Weights of a small GPT-style language model, trained from scratch on English Wikipedia.
Size: width 256, 4 heads of 64, vocabulary 2765, 8.22M parameters.
Architecture: LayerNorm before each block, learned positions, biases, tied embeddings.
Training: 445M tokens, 3394 steps.
Each number is 128 + 24 x the weight over the matrix's rms, rounded and kept within 0 to 255. Layers, rows and columns count from 0. Numbers have three digits each.

# down: layer 2 MLP down (transposed), 1280x256, rms 0.0516, rows 522-568, columns 128-191
# up: layer 2 MLP up, 1280x256, rms 0.0515, rows 523-568, columns 128-191
down522:144162134145146120129103140153136169147149147119164119134102102127123098132152127116120140126151127087129093162134142191146121142123103140134092125090137114101118109136126124132172095094130138
up523:147143136135107128117107085149111145122109115147133162117091130088115128148099144148110117154140111144153106100105116169107126112109112097186128130115130128107078093109109139101134134109132136
down523:112104105140169118116123137111104084113153156151128126117150106133088052103096136090100177153094156133128098130103106150126152162124123101123119129142115115163131115159151100126148104084145109
up524:142174124100114120143148116135174138144142123155168125134163135105122130115129104144098160151140116116124165163146127117158146084115119141127150176127141158172139127156139133078165143127090104
down524:152174154111110116116090129091134119137136109139126139137129089134109147107139115111167109134149185108103106137162168131122150143117110122132137117129145146089150154147126124146112102103130178
up525:092110087071126099119078125133152129166131108096115077111124123140144142122180091132118146141129105122143171108113151157136106153108092109112108123143155139139130142183108096121158151146111106
down525:124160146153129127145169075151103141083141149174118180128158119122142132132114140144135122137119127133100121129129159116121134123141141139113144145116126122128152073119128164149103077085147145
up526:143138140104128144127110092107130113160156153158114135126108087120161092104145123163154136155104106119125147110150130126121133125150142112123154109099098112135113116124141138106109100146104105
down526:093125089135138104110111129088143134129087128145163131148089126114130142146159134119117097101168107101135173112116120120135150106126121169109145142138134138119088162116125108144161147131110110
up527:122127148160144080165098135101138088127153144162115148115172109140186115110117124129124133148149113139201080151153168164119121128127102183144159099111118118165087112127123114164124096187132054
down527:143104139156144088139095126089130160130100116142134200108154086150085150167116138102162145120113137136102138100134118084149142163121152164125163203105124114122137139156101123120113132149082145
up528:116108145143144098124112097101160135097116110121109106098091160194122151144134114126096115158124138091112102176158136147126113215094135134111096117179129148159074131090132168160131094128080153
down528:137125118167117161167094147106167129161120077167155097101095118146129175112121072099137091121113129160138135096158130130150134168157159109108112137136095139148154145118103100133118105125126128
up529:135146145153108089088122077102097199128117067159149120113118127110181123111123146140152143153156122131117129151165129110124150111122108086146121145095128128146178160126152095090117108169131135
down529:146104149131113127096118144095142126109089094133141148109159156095054119160147109103100133133148122148105134174099131137117087078153111116127068167153100150177137103089162142126124079118101149
up530:105138175122112142089083139127123132151071118136149113173084130157137117148101116132139097155110179103126106108073113135143134141159115155114154074174146130122113095156158132171139085164113195
down530:114132109144153149122139131088105109160103097132144091130125160111128150070150141115140090118111164062124116112072149152127140119125137124101132190161149129166100133118112140130129147100111147
up531:100119126133148110137148103103159153145151129137132123068164130076123142083116128153143138149070144124137129136158136107119133123119101159134161097123170131147099136141131125147133155126131143
down531:101163106109105130085098116132124111139128156119124084139143130124175128148156123095101151111073065152158125098083147109110098140095145075144139176142131134155163142110116135124120100097175147
up532:141124073089130136107112122133128160112113124118134127151099115146117147142122174100092131141145127153159114128139087129130076106135059136128109095140126168066147151096106145114147161164161127
down532:138131167149159141126167145130133104109109104164121119121128092114121110131115119107138113146128138144147118123090116120123139108174187135139126124119134131148099067119154115122150120125130152
up533:131139121138136156134138104091140136127135117145114120088118096131115096127121134164122156135095139129165113127154094133109153129122134146164151136117111128117144086119150137130112145162141159
down533:117148121088150138142132086135129121090127155112130160165115121164181149113123137142144109145166099116155140114092161154117103124107101091105112135122156117114131181113087158133141129090142120
up534:126111141101120149123109118150165092096143127129125142121129131127158137148144157121151160106094095110150127102105098105092110132149155123082148112142109093090139112164134133088114110105112145
down534:114124164116099135115071121121135172118137094131096148102124172140120181087143134150129117125097110112135124098143172129080153115098125138105096106126137148140109114104095144137161170123105121
up535:128169154138143176157102086166132140136122125167140161140102139086147129124142095129152142103181126127150165132066158096131137087170111082117126099121123151141094126119138174147066133122174145
down535:125145130160106132093128148154125096091122124087159107155110107195135129136150155119133118171143156146132104113123127145124186143108156139136132104126148097126143111095141141137093124107105166
up536:155063105151173105073124093145113121101119140157155124145091125093151120074142173142167127147176140120084121119138149123126093105179183149079117096140076114193094090118157040111134097103113175
down536:120081148118105200162115151107106124092118130179150105140096089088117144074108109142141065094184107135151126102088122125185128120072127145111142102141124162145133098125104119115109174108118131
up537:153117150103169096121133086139141121109089120147129095090148125108083116180089143112117157106160132122140131126133095126129129141148098134116135111075148132103119139136160145129138104137095129
down537:124097095171157129131132130094152135179123130121091159110136149124174108132108101155123117144127111178099128140141148153131103112159172157115134147101145161112140157118110096101110135133088142
up538:115154145126093123114155154132158143087142134113139119095141146103114138098125129142147117163128137125120097107170121161138086153122107108105111108123123186080134162127107132138135104110177152
down538:152108159164176116116117108145109103146147126151086100153087163113119121133140164113161159089127131110114168131102121126117170148128126129148105133122098109125137109133170118128130102135117148
up539:131134101133151146086132136147107063151120128121133116097082114139111149128178123095122111119124120122160165113122101085115117105164120125107104146115165110084131119123161089120159103088112149
down539:163130101135069100142110139090125219141126133165157162120123147141138110132103122140124144110126143127105128097141067139144088125080134119173109134069130127122091186161107185148142185097067164
up540:139094100120140135132097134112138108128080118129133098126124146130161111143120152127123107141131106127129112076097118107181085118127124124123105102132147118145091124120133144165102145114149135
down540:124137148122120118130130154104122156105133125154102108132146104186103147111170118129101135141106162146081119143124141121093131134164105133174159120118155177093146112106116141125174160130153129
up541:118093115134125128129094121106147151129133163101135123119101133146134112152116105125122179176155136165180119089160164137103157135149131129172132091073153161111132126140103161135160134093106153
down541:135144108142126079110104131102130125107125116119118134148145142110128094159182101118142140113142146130117142116098132086133086112109116099146104145105119184118079167142111143111148145147130144
up542:172105132129098107070115127144103143104166122119132120109138106100097131133094130103127176139181146116100167078142135102187148116138124143118144192140083146111155116119117123096094123135151113
down542:131101128121149124140104137082118146129149128096119125172157184127146131175182125113125093141130095151139085159153195115097120137161128096124135117138137104111110125158107171164130077109162163
up543:108104173145123117114121109108152148125112112127126137123138144148128110125112117123123117129109145145152109153137119129144126102168090130069152138136124104129081071131116089112159147111103114
down543:122130103117138179145134103126128109114117102191068152142150134154137122138119124108143139125140117119157100124131154115151092084148154176179085135121142143098134121121154134167141175101132140
up544:132130139101118185099129173136129124117123125124128102130131125119154125119099129155157180095138111138099144106121129105144076100098124153125129148097125137165128115131116121160102123115148177
down544:127136137140176087127141110094145158124131159088114154121092101131111106155137080123134109153132124127108144086105137159112120150145112129174172148099098133117094121100100140123117119157146094
up545:120153174119169166054165113140132161132124175093108118125132089112111144145147108149133083117140122123131147129160154111149133149152052093141167113102148111140140153147143150103115123160120168
down545:149139137145173109143131109073163103123164096125135122124159121115132122113121128084126084173127155101167112149118175148155140069150116100101199116156159136175128096132118154118132135105143126
up546:125128125118137093099106140139154167083153159109161093115121169098077131157138140123158146159145088144109099144146143095112125130121137077128096102091165139090131106115138138131165118132113058
down546:123126114142110127158105128103076143161118123140088120085156116143143153120120118188120119146135137091168132155118149119132162116165095165084118176170119118140095150112101071111081134121138139
up547:105106152139130146156125105114125178114121100107122106127154138146128129076144131158163082119175137121130185122135167177142127114131110155092121110166102114115134109097130110135151136124115127
down547:130151100111118157133137140153171128153121145149157134114121145129134103115170103105126144138131137149148134094111092114090092117103159111094124135108120105090141100145130145115109157119123112
up548:136196076122090157147086142127136147092123112151147138102143134137154105088117114146130181148102120127169132124124125097130157123117086171078110138135098130091108121146148127133166101114138108
down548:088112136149151109129148111102145115159116160098076131149100129113114077132159135132130100109135165177112152159171098113086140125154157118140128156118153100174130164121115119118099161097114117
up549:115136090166147115103144138128104098157155109127133122155125083109151085148104102123134084152104141136102110094123140178127140129176111104099112107131124125120119131117101069101103151130114085
down549:161130138116078123169121115087140100098115132143101088126127103115111149147118086142135132172130114154087152110121105094073180185144093148109127158123156173099109146131113145130148121157155111
up550:117122091120134135116105126137170126115132139120118127123109133164094092109169074147143114130173103129118091129147066124170101104146122125114155127181127152105125149148124115114123145126137141
down550:147127126155127089111147151139112150097127151114109164124146145141136182174140130112123176129097136120125133142128126158130125116104131118079114164131145125168134091130107132159119140158101144
up551:143133102127156142162132141086156141121116102101075128129086088143172117172102140126158140135169169137112120117098144143102119130130139135087141104140136111139119132099109122129131101141127149
down551:108136132170115108107095141167123102146147143130152121128151156080096162116144141106078167120117106154136110116142111140127140125131142134156124154092119119103133104126116082116150157135106136
up552:141122185096147072137141107116161134115118131076131125184111173112158148142135167076154122133107135136114121154122118170133137086141125113126125127101079082148120123172107144080080145127138093
down552:143119146103118104091121173095124111093097135118151124122120151155114137132143159128158130154121090152099137114144153124101130127124128117146094118142127140119174094161152160099115070107149158
up553:160122135156110111125129137104121154097145103134127112124128115139115133126114125101134112129096149106129151145114121099127141143183136103110122197127123146136068113134152122157115100148152119
down553:148135155117150112154117163128130146106093151123131180143152139104130171142102125131059102115107112116170142101124113129126095101160140123089143144145120100103167125121162135169110146150123124
up554:132166153140085123118139122097127133130139126094158143135149120095089148184129162094145152152155089114142143141128151098128173132120095150097150160121108110161149121141091162190179141147138131
down554:144101116143187143103107132143097124149141134137131126176143148166181094129113132103145105145128118170129135125111109158148094151108151106156164132130111154127126131144124106124123126128109107
up555:069132145153129131191085091105142180097113123088124134117139190141098109134092114157156118100142113082114126156173109137139107151157088131111072112149147107104123071154142100133159117117122100
down555:139159104159120137083171107102141125174118133109160122138119094104162142210162115104093139189136144112166135098130171127122109127136105149118091103152084177113116147138144105126081146092123113
up556:106148144136132139117117143124082120128129109128104150149061077110119110143110115160120128138149124106110127133119122109112154108125136111134117138134179128130097112102118084116168117131104124
down556:138105141124141131108102110108169164116072099091129100113128148095144155081123167106135133092186137096117129116137142153179126097130117116185131150183104142153162156150146121154122151147112152
up557:139147161152148084115113096116158088158093116134186152167127211134127153109144154116164115097126124122153124123116179150106129113118142116152123149133083095146077135109156099112100145111105114
down557:104128140116085097122134125160122102198130136124106179105156130160176106162140150099104150128126193147120114134143197068103144142119148082137112113069093137146092100171119149134109153095112157
up558:170105132126193081140124114116138159128137147075147124143119121115134157130094157121144151149122125160103125107129106129122124105133116090122125194117108120119152180174114126120102120135120108
down558:138137128119059181123136142159170148156128093131101120137124129128127097134153104140114129126127114106173159129134179131099130125149136138122143111145123130161134122127155123152162163091139172
up559:152133102155115141090104126119107125106134128163136128152119151101158123129117142136135119103144128116110108183120142130130141172148184122069102145140127135112117106104180147094136153127135143
down559:091147117135127112137115093130119137102119135106148104169129106082141136105107109129181148084146136136139157093141064097155131119130095097144138137163147172156141189136095132145126117149123111
up560:123108148111119153112120142108131106161117129112146141105149078133145142146100118174169157141123201137105118085137118118146116155074104065132107171106142109181116081115081092131151132093096141
down560:124130101154124147082153119132098139154120157167127182135132113138185108127131118133127149149104120129163126126137121146156120114122149117080134103173091039185123111113089118182131136096095121
up561:140100150131133135147104114126148148120100108157118119125164095113150154099092089119135098137156139112170142157113148204157133103121093164135143121152115151098127146134086137107095168107146147
down561:112112158131109130123169131140082133100137110124127118123112148158157133128109177130152122114118073182119134147119132112102144125156138131163148161145137131124121128117149128103129142147111136
up562:129125097121088135139104100108157110100132142116122086145136146125126137132094147143150103109145135134121101131108182179137082145106112133135089146080108119112136126117173165147114164138108142
down562:108109150143124116127134126162147132121110179117142130106175152129138125115178140159141141174104177109139150104139132140141120094102118143104131135165164135124090137130106125142121163099111121
up563:145123121075131141120144135093122114104112138134130106156165124145124128131127151102149121109137171112095164190158118171137135084108140151147153182141136138090107149116135152132160130114154150
down563:096138091156121155158104139138152108128098111171155121099174146135106147156103140172110104159130134142139157122103107124095127147107109174166096120158158140138161159086073110085129117132112143
up564:098146105132140105137164090140142114125119141092139162149109157144107156159138128145166090164159097129092081169144110123094124141137123148137112108065101130086093087152185140131094106064096150
down564:099108182090112129139118112104052100156101139112105102112113103188137150106103110135120109144132136161182140104146140138122124115164103115127147107131104105177155092129128164125113114136189176
up565:145108128129153095120129132112122130105139141167139116142116109103088099127139169100109147139130157127088146104102164108164072141126167132128127112147126136137091097124120098121141125084111199
down565:110153171115137136127141100133145109152109170083118142110118149074131118097150132131143170102148138148137124082137117135114134143159170137154086118161130159129161164139132142145135143153137132
up566:148135108118093121130106123127156139118153132130116159163128106123151144136121202151119140118130139171126152128101123164141094151098114110142092124109119128132111073181115142130132118154118152
down566:158100124155150143135125092162072139114146137095140130145107133158136176166154122132128162103120157164077118122180173082135128095108110126134119161139087106110131161125121151125092139129138157
up567:144149123121172136136116152186099160106110111132118103191136103129110136121144120175111132178124153138101173152150089115156128152091090123114097151125127115134160137139096159128162100181115096
down567:102100161128110118127125089111150131147127166107106159095138143107144147135127120109158111102156092138133099160152158141130166111133112140138143107132101131157127118100148149139106125095123126
up568:138122110107131114128159116118148124153087126147125070158145135151102163140124131145145132130099110159145151145109130140128139125094139128122187112140119129110122136115127112113144152115121130
down568:121130112139123104133116146144108118109131110143155139130105154104123128113091108134101153099139177083090126112139126155121129117143086098163122142138101117142124133126160129132124132137154111